Weights of a small transformer language model: 20.5M parameters, 4701 steps.
Each number is 128 + 32 x the weight over its row's rms, rounded and kept within 0 to 255. Layers, rows and columns count from 0. Numbers have three digits each. The size before them is the row's rms in percent of the matrix's.

# layer 3 attention query, 384x384, rms 0.164, rows 35-67,163-195,290-322, columns 192-239
110:138147064063129084105185099082165124103144153159248130096108146135106147110164129165094122115147181109156123155151112141141147115122118111111167
119:145151114136156175135127188097125124127151118139152128119159077095131089177204167117102094120097173140141117072114039159116125109090133158130142
095:184128060141130136134114169054120058148160108149140114117109094144091077159067096115082106178148084068145144140137100119152167131080097091108133
100:163140085046108126104124156111130119103114103184124108192129132146066156136160127112109144122109150117135161137165186142127125095119060111124150
115:072126145129147138127134081136155147132080171071136156072129120096117123148088135146133145065189124136135183151152113078157137146149180149111125
092:127166083111110144175123159093160121103110102137151116172109052134142106182050096121149135179137064138115088150136164145184149094125150172100176
096:120097135122122186126110161085100066148185190173221125110062162122137077105112121092137071167143106088095196152130166137132121113086086117192074
088:102062086164149126124120164112158119162158118123077134151092105148104253123145070105141128172141119164089128088121189157118104131102110144100109
105:092091089120083107117113111093145126136155182170150146120125079146115165134163150106116119103143152181101129103141118081144162090161168177174091
115:125152144145110104092163180125129129146095231094045155160108119157160127135103130140132135098074142129157105142135096147091095131165121134193195
096:136164179133095150157148115208167118115146216186139150081108154134098085142151089093140173157148088109081132157101064171158151115127084130088153
164:170105127118102141165163134127087133141081091157113219133112115116129134146122110146149130102173116121143167206105142096112157163164185122101159
127:072105126137117135132127127132170165173122174110090122158142189119142162135077024165074118121137189107187163145138147107083162148159111169113142
099:116107148084133153097147130085062099088140118089141099103084144139175057162071132090136112121141166095143125139106163146135118086135107093127070
093:036134135196130147155090094097133147104099131108119098152173132135092139160082182149120121155121127097110151098123207124137123176117101070200164
101:104131205114145163093122218120067146097146126202130119095091084183159145103181192118136123162089101131165131113170132104118140200157175132098102
120:140147087095122088183114094084130105139097092093082183128087141105089084175165124159110177111131135179163096142103067122085149187151116096083165
108:168122140099126118139156153157077127143144066130148095170125089076111168167093122194109133141098116147113115179155106101098124130112103084115107
099:121116087148118098138145106175103106149092151128050180093152165125129175143114108123135175117140129177184222184127127119125169071138186120078130
121:081064078146186145136120093097124066109140147120160163143080118086145161144147117118124112144141223166126129150115116064125105135144152119198196
098:221134077121100129068128140162158133095137116143157068163176125195073130103140107117140101104093107151122076144080055075077151133054112098106109
102:103125117112165150103129130102137180170169087162075141141167092184073161131068110136161126163129081136173159163142192194127128119152122141155078
102:080131094079132156159080132173118143137132137154149099075143095166086111210148153132050164158157143116185129085082182106142088114140135176122109
100:124098093085159207139142108098128105136071167066151119152079090117205112115106091151117172202093155129164209117136199163150135144052144137162091
100:140158118058071138117105104147134095113129106107134102146174125082224060154099109130147100126142170111144142097151117158196094171123155119152110
094:126115141127157151101113174117128124112141106095135136137123098147143121142092099158131166186150128143148116061165110142131175065099146107125116
096:150184097172162119139129111185137163130134189124113155122139150135067108155114158111162214169106135167113085149120118101127150121102132112086135
102:130109086156161218110088084149119163184157130132123194111090092092148170152092113175178141069138195120145150108100139133156150118161133156097107
093:131098085099088082139111178121145186130167083148127121175084153103106152209157124157095164130125144129098088174133078146153095112165161111167142
042:081124113138141181165131134133135146136144142162115125130219139161078154154126149143115114117066114121187197112146106090140149084135095152150094
048:148190139055089077083133048135162136129107121099145155161125148113112082110156080171126149106171134122120127108137000137137111169160121114143104
093:129160149105122090058142141148128143130103128101124165125109142111156099141155044118130161147145125155118143139113068076104116153161174084137121
063:153142123193106184157133152111177107140119118137115158141144129150108096079121115082187063183135106126110132098188126110131150137155120083091111
119:153122142203083099168162131144116137143154088125155105105152158111139103060117114168100157094146160122143188110133217123154182118100143154131131
136:076146159111148159115126139168105145119103137095159096116122097187109103207166163149120179123063161073121168139146086170098133085150135105094136
095:139167145144088140157079123041094101078132128122145150127138105151128186119134112100092143132136169105132100109134103137117128164138134118084174
096:108104143048118177119156090107096199097109121159134110119066170154160059071111147101118105179144139138129154087125022163071207085098157163127146
109:062156131128180156138088171137168133148126120175102082129149104147127135093142141172146154121165140151141157147140094152108131096154176129154104
087:186132096118180097158100130125136131110096130091190122143161103128137099086116117105087122169116120152188069099112139095090167177070150091138131
088:136174131202151101160105116116122100104189193082175104093139112150144077075140119080119146156200169117106059134140127144086117109086111115126137
083:155142147122191134123112174148147073084099088128127122158082114122106149123134098132175088134092143137133127069146089211167136168080120107141108
095:098129146083146123164057184137122129094131128085133106102189120166114117140101160091148119114175131148067161099141137127199142151141157154070113
115:160195104089108070172122112146208145125125106084113169051122144149102101137106095145137166103090149092098106140155113078156144165177112072166115
090:089139114125077093171119110146117149119153191137086099097141139130119161090133151126112088151144149127126091141143063125098149105092131121147111
144:133175138137106088093079151153137163134137112184106075155145115182104123161102110153149097075114116070123131093073076159153137100066141068117149
114:057128127170216183148155072178139141116159195142107105129167148128093146103126143092130125159164151147119173172165090121125121124185121149167106
083:129171100096112143145187151041121099156170136113153174102081083051236187137076165124153114151171157062155196135152104157071096138152187176140106
079:166144094096097145109100144139092119117125139121107147134123131151152130171100115094153120108070200199101086135068138113158154200155125122121178
089:117138121161120139121101202097179105097116133154106134111096119126151100150163109122136095098119114143173115082057099103147142174039151081096141
101:139104130138132064116191130064175180172121150152167124105101102101169158085105139113151107121173101175100182108123140097088080104100159104091133
089:061134138104083134132188147095143108146171154127130082140085132110138156122080114186171106132125162131128114158147095096131121114086093132173122
099:088118055097182094125099107146124102118103200157148211155065132143160149170150144128023161155141126134155120100187187129146091118169063096147155
110:100199148130102126135134077119156119143138136138126111057106115126132160112143181118150124135114065131162137149190182177132120116166100126155098
091:061149118169160188070136033188152134105120159142136115123152198159073074137148114082127134130131141133113127094168090165119170159155073130115110
098:072121121109055127149077172112043123138087047148105105144145068074096114207102145107093147105150155121094151123132192127168137214101166196099131
091:101101116157133126107140177198088156086167116145142164113180221153150117146107129119098065195096089076143084133211139118142101135127106116080141
089:096122143144137163133047130116106126148145111085112147161133141091131121115141140162134098167132148104133145172125194134157099119106112169151162
099:113086166179127130140154082105175072118111082115047189124105147052149113104170093144131049145174135128134142154161200145127139064179133159121118
087:125113091137055095077142201126150133146154098141156147114134082063116136138145130165073112158179147140123146193173185099111109150139100163115119
090:214135149114097071087117205212131115118052079131107110084165086108154152118089145144088180086084077097151148093134121133141116104127116105059171
097:168102057072117173165149148053134114118083083097114106162133087084173110129071115148144130105145222100115167096120042163146181109088137125173114
088:142084103129072128110115092171074120130056118130097130205137128124154178117126116116196125100102180117074058127103138081110102177129131105118163
104:072167146150146125111118171098099128130146160138090087148101149160125143180153146108115164090099117102079104103100176200126111081057086147105169
088:119133114114125132139162127078148163147128155110189153124172149086209121070149083150135125142166156093156119107127076116121121147135126101099112
102:155118160088063117088147159095177164100170147140083123077156112108143130116124133136196111121116135135139163113091097104079109163185189131181130
094:101105099150117130112168140055152075153164104079133127140100153094165059115108115143176133111135148154129129065107123112119075121130186126086110
113:150114072113115097158145107214181118062175135103124127169082134177168194102118130182122149084112110156109104114134146138120109158091095136115074
126:162122110153120190140133100120054104121103097122138169086186152070128118154161109070173136145130144110046098142113151167098106103099092176110114
120:089144121124071066090175112116128129168169124159140090091088165126116102129133131100134177082132151154130126105135096140120174165113089138111112
110:127104188112128146105093132164173110171135066192140107117153080073190102111086163165128092103150185119152084181111122097111107127166095106148144
099:148117107162102168100141132178097101138151091109120103078099073109127122089120213078068144140134137114166174098142053137110077102155110191146110
123:091112122149136122138054106154151133179118137156140120140095160098139123098119166137142136104103168136145100094116160136133145153169162107110129
112:111083110084177171197109130226153175132089124189186151151185141144121198121164127127166157151134208154099109183124161218125146116076080103128113
101:142153125049142099086049107125178092109146168095153094115145139205128089186159117091157128157176119101112105043134119117142135134135164180122150
111:152125112108078136123136127128175113128123114106139106166124112163110094131113140094114109156153163189183135134092072150147088038153113064126156
114:139121111140143145121112087113167186074197186093113111180142112125106164068192097082159099127129156122147086174067177117118078132112177150100119
133:111222096144106179104062094112114149121095092144041150151122108101170125161123158115078119131124110163196067110119110137118119127161127143099142
112:128102189127157113162089128188134096122138055111113154136119091156110119068061032139173092130094148097139112106112101151073130092107079146180131
165:154149076160123111084176133102091122053134157109196119131095119154156120097126159127131144148179143094132113121105114069128138142154151076102207
135:163159156122144127141129178093094178123098162149109153071107179176172149083111140127113168128147125140154200124171100128180147105112098168131076
111:147114136119065124099163112102123097092122175111115098092164147136143219131140110105098194171082085118118170093069136125168095186190074148150139
109:180111139156140148122181139141131096134120132097153108078155148108114130161123182152131114109113108098100186046093150120146121124078104071119168
109:126146114120102084199138139184125160131132149141116129117139189137100163162133134110152080136176102060201156102160093217141176183121116147101182
123:074155154175135173126113078135210145137137108164148133095158143086123098093124104116115121123133092170090117138125118096117113139149179126121136
106:139105209154156146101115105081115078096080120178174126151106104136129072116156112162068183156174136114107129146165047106140127135125144107109130
104:129090067148076190129152136167125123104150163100176138071080159146149128081124167135153166185127130132111117172134189072166089064138082134099125
136:131151127095135126168131113085186128125084159121158129105091173101152088147129156164077072102094101119096092165109166054146129068172164099158107
115:075133150082149120180124117150077182142094119153140126185088123123147127154169134144153123090149152111132170135083060185151087172133079159142091
112:078121147134124135132107162132070164199092108127112197090069158124163115145130135148184128050102094178192162119180150139131126105150104145159167
109:142092164143084091148159097186110149163154085122107156134098122120122158107096096144124178178138151178164112102168032162094124124134102152160114
120:138103150080133129133109142119151105118132144116146121155128133099142151156141107149075179116163092116143159078131141108148060114139092073142116
121:120126118069133063075142088109127073134173150146194168161132125130119145087128141125116151082153183171146088098127079182169152149156102102122152
112:127146068099181157120160162130127099094124122114105143096118115082067119114148090041077163134151156145141162109153077117126073120173097113089164
108:117151139100115131125106123143164152107167131121150126072144109124088164127138044120176110138159106101208151080142173093119163153138202126115106
111:114164129095155089150170186120133097132132117144089134169075056125075148114199142159116078136097094153121131143091057171163150147099153077150152
112:114137084102148111134085097147162126145165055119116096177154094140107125135176119142124148150101126152136096154154102143107180173210131088156121
030:124145139118085149121133109080151146132090093182148149152081112114072127139125088170167154189104145123186104179127162175112172168106085161133103
030:116120139160159084119198083132111137115129145097109127135156147089143137105163159104089111096181132128123144104103069036138136089098160079076157
080:166149149087135135143174059134111177133153142151112146114151139140163110102112121115077119106140145142082145086046090086112170128170153080058161
# layer 3 attention key, 128x384, rms 0.153, rows 34-66, columns 192-239
100:147113129129188069130148110110072165062124184170089172088126089108155107138098138121109110103092143112114078117148131110097131148158110116154225
099:099119123107143146172139097134129064087125131072132072147142120235106189170128138145079164092105144151169063175090114128069061114080130142106129
123:117046138175092119119142110083158118113168134157039131060086161117198115127096112120150059112165175150135144130180113139109076129044181131112173
102:053079104136166104124118091161110154125033115136186215196149140146127153173112128099115101131108179130149111086115143138130145128118147130112097
104:052092138196110064125167107125172044099122163139115121091152161091107091112149071182153121103144072111190087160118172182124112165125136124104106
119:166114101227125072085091114104069101116182152112136167126159106135163146141125066146097138150109161130136081105115151151095160099106079128090142
098:087189127162140132080108105078099138126146133085130128165112121073124170122154136159126072098150117152114104142124101108118072081144095128092130
108:139111085161131069129085136064103141076098130132054062102144130094146123111156120136119179156104098128087124106131123089120183095137112140141127
098:091098081124122081082117030117136128096108135131114144113088156111137081131232084084133129110139182150112104149104108150157131162132143143132157
106:115080141178095146137135127076144149148055113093128125085133177084122086138114151172085106139129188177141040158115127119170103122150153125153170
104:170149157149203160162077125123100130127132125123066137131110125111106104099123171140107112118127130105133147217066101105169116089075161171123107
105:173076163137181161169126130115133150089208141140131087123163067102102147110139102145138122138144160179157120145152143124144096087103151201127149
115:122161097099124138125072106109141141110152080116206148076099137125159134125160124119120133087119127092089097106154082096184151110095143137156072
107:090112138160103132158142147118130083117055085196086103114105139116111152166157082128119150126122054170131082150142070149082132148129093093113084
098:145154088149132140107116123132221135134105074149064164133187145145114148110165107178095114120168157146086100159153135106139180146129174148130102
101:150095117147158135097104125107153137175084159137135128076088115097117154115172160125148119079113162107146217092091144118101138136137144135067153
107:137166110104128212111126123127113148144079148081103107167122168104128161127158120139120128100060073148139164153185123103168141079181115123114126
110:127115152138125152120120125147126070112141078126101116119131064110086173069113128157126137133158143120090170096154059142109148165142111145111145
099:099140127125170111094092100157117102130101116170147127131049121126153156131137093105135145176134149139096138176141098115088144137172145106064129
103:120154129145086114105112162129123093112168101156119080155149105115130097104092123149133105154090075168160140126110120160087173040099199163159089
108:114138094168115186060122166182125163094172123166143163144110141144114110157089139116077079068172122141089129132172163086153105144134121092118174
108:161126160086139098164152149079137165183113127174132126141139090166165107169174111144144089032175082108106197143168139205124134130131122109149178
104:184135156115106091170121157155146164150182131145144123142146137134113151130062055152131128150130139087164105141119105103183111096099167071121071
101:165129147112116178135120106110208112111121111115111133129129109136102160130230143168170207136077132134130177135134144129144163081140158147174132
108:174100115126147133194142059138188118093126177151080103147107119149125109117153111118112189071067133131180085146105190165094141090165115164154123
104:104132099142108202091150165199130155149099143079188159101167148129120085172165110161169116098163168124129089166126095119157087120132138160168146
106:146135177061176094138120106141140094212114151059156125103098167153140124085136119134170128103123129118129087138094065175181103125108133149203094
102:092058138159140144160108136152171144137187157128180190123138158102147081131153145143132118155146086149221077127121095159185135160120151132091127
108:171113174074079091127112053167119150119141118104101116162119209146136088185121096114115135138123160136084172129122148072132082057189137144146124
100:166103136126150097142103164117114113106158094176081101105160223131125158109138118132173151182143161136111148180082099183168099113148112126151120
079:149215130092131160156103126178080139162099127140137108136118112113080136098114179103148155132116132107108093159095161110154106117099115116136163
075:155088086169129070102134121141117134085143126178108154128100120139156110067147123138171108083155143198143066118114178112188159144093124084105123
087:147213158095120191156114151146112108123135089084051135151110156109055093116133172115138078198148117076083082159145052147111085095104107173123167